Weights of a small GPT-style language model, trained from scratch on English Wikipedia.
Size: 12 layers, 5 heads of 32.
Training: a variant of Muon for these matrices, 268M tokens, 8993 steps.
Each number is 200 + 30 x the weight over its row's rms, rounded and kept within 0 to 999. Layers, rows and columns count from 0. The size before them is the row's rms in percent of the matrix's.

# layer 5 MLP down, 160x448, rms 0.237, rows 0-11, columns 0-111
109,204,205,225,212,198,214,174,235,237,227,204,140,207,187,177,267,257,204,158,160,242,183,208,190,225,190,181,217,209,211,175,243,191,216,236,247,203,173,199,182,240,143,228,203,189,203,197,196,185,236,235,169,227,195,107,211,222,136,245,224,186,175,242,232,199,190,146,181,182,179,126,193,170,225,249,188,203,197,175,168,189,206,178,180,219,209,247,201,222,248,203,174,202,159,190,205,258,227,136,194,193,184,263,220,201,212,223,185,188,197,190,171
115,171,197,214,208,173,180,183,204,246,176,227,217,212,218,185,210,175,195,210,174,197,200,189,187,229,211,200,183,203,208,160,199,229,221,195,235,224,222,266,197,200,179,122,194,152,215,206,246,195,185,244,202,198,149,220,183,222,195,163,175,200,205,217,139,185,219,198,189,227,222,228,140,266,157,215,184,237,227,253,253,201,148,236,196,207,210,240,236,194,251,208,238,169,246,189,188,186,227,158,256,201,312,189,211,232,196,199,257,199,192,245,170
128,230,279,201,132,197,223,191,215,178,157,169,172,180,182,176,193,199,205,200,156,224,205,232,208,190,195,197,190,178,185,216,215,199,199,178,255,211,215,190,186,212,163,235,226,197,213,185,193,180,207,180,188,228,148,165,224,222,232,258,217,228,201,165,208,243,167,182,193,210,202,185,204,240,234,216,160,226,168,225,191,243,192,217,229,176,147,260,211,151,229,185,169,254,161,185,203,195,150,181,227,188,235,192,242,220,177,164,215,207,155,200,187
102,158,201,201,218,210,210,205,237,201,190,194,178,237,212,227,247,195,176,215,224,197,206,227,210,159,195,200,268,270,128,152,210,183,195,191,191,234,184,167,159,194,169,185,147,237,222,239,187,243,233,199,159,178,194,161,188,233,179,219,145,180,172,205,208,231,258,181,160,187,172,173,163,273,191,179,204,237,217,208,172,186,253,147,174,257,236,226,190,163,175,223,249,207,134,193,143,192,235,241,224,177,180,189,221,188,213,248,235,168,167,158,201
112,231,207,195,190,186,171,222,178,176,216,139,194,168,220,199,234,228,206,231,214,226,171,220,249,204,257,221,204,191,201,219,165,194,188,235,217,235,258,203,229,199,166,156,158,212,144,172,211,150,179,214,174,146,232,189,228,260,249,180,154,173,198,208,195,157,168,179,168,205,182,202,161,213,209,151,167,190,234,196,206,155,198,231,210,185,210,204,256,231,196,272,174,229,208,212,129,215,180,237,279,208,181,237,239,225,213,176,230,180,212,188,195
112,193,253,187,188,234,176,167,189,185,195,212,217,198,221,181,243,222,165,168,195,183,206,200,185,180,203,238,196,180,241,181,180,192,199,213,168,150,287,165,159,209,186,194,163,192,187,165,189,217,171,97,209,189,163,195,192,233,231,239,220,222,216,218,235,157,159,209,257,225,186,214,173,186,236,145,210,170,154,188,238,225,191,176,203,182,240,206,177,208,181,191,192,187,206,216,184,185,202,195,159,219,215,215,170,229,207,197,270,236,209,192,189
112,204,186,232,138,237,206,190,216,210,174,148,181,226,195,170,179,211,231,202,204,203,276,112,237,230,198,185,185,190,198,229,223,263,188,187,201,175,197,205,245,241,224,201,239,203,248,194,138,153,198,180,199,203,172,155,248,170,177,198,179,234,203,167,212,172,203,193,245,248,188,214,232,235,176,173,193,166,199,232,182,207,177,214,164,200,166,179,207,167,203,181,211,249,221,238,170,193,195,221,243,232,202,157,168,211,149,206,243,140,201,177,211
107,202,216,241,136,193,232,181,184,153,188,223,231,175,208,200,202,183,188,196,197,164,211,197,135,169,192,246,160,178,220,154,163,235,233,187,233,213,214,205,191,131,216,176,225,168,156,171,170,197,213,176,233,171,212,166,204,167,202,172,213,275,205,188,209,183,222,207,203,214,176,188,201,225,218,214,163,160,201,179,228,217,257,142,234,203,185,178,217,202,168,167,202,254,246,200,262,174,224,165,226,228,201,171,182,217,245,203,219,207,148,200,151
107,179,208,205,225,274,189,200,213,197,197,183,188,217,177,173,231,214,172,173,183,230,131,190,178,199,207,209,173,191,199,222,260,208,216,198,134,266,185,244,218,190,204,177,223,157,186,249,236,199,218,174,204,264,220,175,229,210,215,154,195,171,215,180,234,215,173,197,235,223,207,183,193,209,166,203,181,202,226,173,242,185,209,187,155,260,229,188,226,235,232,150,211,152,235,155,158,218,262,152,176,156,163,220,224,188,175,170,153,164,192,244,205
111,128,245,199,187,198,185,209,215,205,239,190,183,160,206,245,177,212,163,218,171,144,199,235,179,221,203,163,189,160,186,156,184,186,177,217,243,201,216,194,170,193,217,216,186,208,175,142,219,187,186,148,192,211,180,209,288,115,220,259,204,218,235,152,181,234,162,184,184,169,170,178,193,154,172,186,158,202,172,243,226,207,225,199,175,201,212,166,198,208,227,237,172,215,168,187,250,265,161,179,178,175,200,222,207,206,196,179,210,182,223,174,217
103,200,142,188,153,198,171,168,170,209,225,203,157,188,241,227,179,116,159,127,163,233,182,223,172,202,224,212,201,200,208,205,225,230,207,192,185,250,178,229,199,222,206,199,163,214,212,191,241,204,211,180,198,185,186,150,170,169,143,189,192,291,186,211,194,199,171,187,200,207,201,182,190,197,172,258,213,183,178,210,176,218,214,194,190,203,197,203,277,218,209,185,261,248,213,204,198,182,235,229,195,201,130,173,218,186,191,156,213,191,237,197,203
107,199,183,171,223,185,168,280,178,221,182,242,223,203,189,174,200,200,207,172,263,187,163,175,198,182,240,244,206,220,208,228,232,208,176,211,197,220,218,192,219,207,216,208,227,222,191,146,160,197,226,233,189,216,201,208,225,223,241,235,128,262,200,223,192,169,166,250,201,153,200,197,258,196,183,184,179,186,155,191,167,199,230,253,198,197,194,218,226,188,212,138,217,200,175,191,193,189,189,214,163,247,208,172,174,222,175,242,187,206,184,156,174